config.yaml
num_hidden_layers: 11
optimizer: "adamw"
beta2: 0.98
dataset: "wikipedia_en"
Each number is 128 + 32 x the weight over its row's rms, rounded and kept within 0 to 255. Layers, rows and columns count from 0. Numbers have three digits each. The size before them is the row's rms in percent of the matrix's.

# up: layer 3 MLP up, 384x96, rms 0.156, rows 251-264, columns 0-95
# down: layer 3 MLP down (transposed), 384x96, rms 0.113, rows 251-264, columns 0-95
up251 111:163124131107132097083110159131115140094128117156247148107123133183144089129091132116131092058081176139121144151110158077051143125095177101167114122129094126142168152148138138156145127127175179183138095101131087118100112113145122113106140080173150137141079110139132129137209112095156065163
down251 126:173097088150100083131133128105109108055166111131143146167127152194107143132114126091132115117074163175127135177132157118166140089137161105129111117140126194097126090129093070109182089193177139175144125084215107141140152100119059109134091100110125158135092151149165151131173159085130083109
up252 101:154138147199062129091137145132163097142106197138119099128158134122095110194138169154055088172137164117075104147097161149090164109138118100126127074119131087130104140104145097174132112152120146107160119102141146130183129157134144134138080201105127177124086095034126138179107077106119150155
down252 092:138145138137168152124092112108152115096120135180135092119120174115202074135099121098105163135133139139170153130118171146106104124077083086136091157193047174091150151156087123101152127134112158133121129112166106114097178122078111118143079143090148097145172189181077173102116141127144168041
up253 105:136061156146152149102138108070173089131116185164079105134124124091111108114145149137077211141131109114118147162126150173145158088070148182121143127105117121126122152089095119150131117085171115129160114145155127102110018170098163131097116148126115202071101157117124176132181121148154139178
down253 108:108098146106120122161119132133149030136119144174099081133109070151113136115167110127127207129122072131087119147139139155144131184108084192180103119120150081101113143109136124131150110123138113108190106161137139132179124135052124152100070102085133201103115163115154185070169153163116166127
up254 101:127131135106115183127076173138110108195052124110100058091120150148171074176151153130118103128097058142048173127100139153095168118125099131130122136096141129119151167157086125136129070100162179135156105140142102123154093171168166120104106131138133173117077125128115188112116171175122159187
down254 093:137194152156175112163096105128162116082120141121146062138200084167111128127096055132163130147091144158133111154122198130115074159111115064073122116147163107048164110138145082158130083099141105101070140148138157152081150158146134086150128134114181132125142143179123074102134165159124147120
up255 125:136122136176081121069136202124073071132157173097161135120099121134118162154094150134117125144146117138115144183099142181141128130138123151173063075056104110135127175158052171121135136133115164159100162066105104109136111206159145133123134128140102132107116071102124144088164060091152125097
down255 112:124188139134176158099120152176079088098125156099043167119143166129184161170085100120115170108151071137174125160064112118120129133129057118127121082096158130151103138129105157164162114118174105121097096126154141097114132110120144130084163148123115092102106127086141126161161062126209185165
up256 111:099158142121124089029152180130126110141136199118132074111129127199104098110090127170131111139144118110090195165093138176089077129097096173141146067040101133141134142100143113139152175087159118131153151157179135153159151136161176184110140093139153148129106103077112113128129094131121098127
down256 103:142159162083184074186145139106105091125092097129121085119156130177134159179137024118118128157099119073107113131124168131154160161190111084139137093113145131188113159120132103161142184085131170077120116146104196124139168114125145120124127146128100163101105114066183116129146095069096129156
up257 095:171044143210096108159145132135167133177111102075163100099162060116107136121155172102164182083147076129146184159180144137131180155138088119139101116064102075106100154152152127148143153155114114149140120120122125201096104102093140145144125127152134167110124085069118133140132088133116143179
down257 093:118183103131165187149165162087097198100174131117170148108094183111151114107100070145109123109070143108159109129119135089122156109101073116139060215126121126161116133100154099081127126120150124147172125135186055090119149134084112121152112102103134145177092193149141104156153145161126081128
up258 072:141066090134140116062135162060076079158164179096159116102141116168149139138108136154075120089094081092095136170162150171117135133104197140133113136110166151089126166103143129177163157104112118161110108099127101107065081111175152109114098095200134170142109123121099175093137152101132183092
down258 089:135102120141130117061109151071121015120152178114147131125136131158131119144111154130110119084105121106083180174153174148069116128104187132137116129102186159124144156110149142152236151090100110169159161136166128127120083129121161169089094155164135158069103122111067151132148127102121126104
up259 108:205068128068143115138126129142131093132152043164200148124109107151108120090087164109122143127105086161122129174107098155133137145121156155118099120100107167115114116097148188186146148130141172145080170116104122087146082157131066210104137096137141161048130164098131171115131104141143154157
down259 101:170100119119134110123112118102135061163157113131181172144116128112128096150139142157151115182140141136112100149097012097102077099127119099146066137118171146125121189108146116158181148105076145091174159142131160147130063122168085195127157138129070130121149104142122192122174110116132143068
up260 107:166098154126077126129157127128098116163125063053119033054190129144147104132089133130157191144108066175101132157092143214137153132118124105144094138103130116160085118179097121143154110120119155091087118093121124138097094178157107128144132166180170109097092153149142153149132125111170124112
down260 089:119160119090176114063108124184121104154106165074105099094136177082138118202097124134174134118187166158114117127090142138115171129102105094095153089121089142114151092093199190160138099117161114133098162107160142148124094169149165094141112157134170098166188078110162129141120093081117101070
up261 097:136137116149084131087134144137129142125078128182112137143114146158160141127139126157043114134170124165117101159111115154126209102136162151119111074086115155131158170185114130125131169213104154140149091136152057146148139181151130121120036157131076179126103083070069127114118121081115130126
down261 090:137134126122201169121155136188139156118145083162106095117163084162135140145090164111124100142130120160135111163114124138195109174126121136106083144089095098079098134100090040156023097128155118176099170124176115122150114167104114168164092126144081167141142146125124153134057125102167095123
up262 097:219065179205158174105063083162101133145141121098123074147176116066124129113093145114076151112153143161117089192142112130129084168126164167081117113101152126110143142143134159137129119129131205117125155136109145102162112124134110137092098142181146164132110084077133178125160076126112110140
down262 090:123149118088090159117075117086105168094092159130176135106152160093124126139125122121094068086152168145094126168105192105157099142131098129110165144017179138132148160139151115117098148119089150170186117124165097164088138078127109104107146082089154159152107128137083181208148132158107157116
up263 091:145098102100119108138126212058137128093064102157154120083097110196129096169154134125097116142058144134114081138132149117120117095065161135139138136116128182122133133175077172189144165139159107099205103124154090128144100155143146131121079140120168145093097134164109159060148126169096081128
down263 099:143127151131116103085097144061150059084095110093113118094141109114137079180093154122097129122057124100152188132165186181084174089079122124137156133185161191116170113104158140146176164095132128121166112116133168139124124178144127145073152150106148132072119119154103128128219132151114127125
up264 103:146122150140158104113106167114071114089146106133145141147154110133185101160081098111100122134071092145166159188140184120129079124062142165137092101130139116084116139098099154152158195141194116162163069144145136135155151145150084191120175116133116119150121102122151140094201064085137075171
down264 101:114214109147112118173102085095151108111145109092091150136168138139106103142164127064130147158110079176137137081154117091116121128123129136209118189115115114063174159123108123191199051107160106167119147112115072100112141138147147090112159117132125155111161110101162145074163119160168102162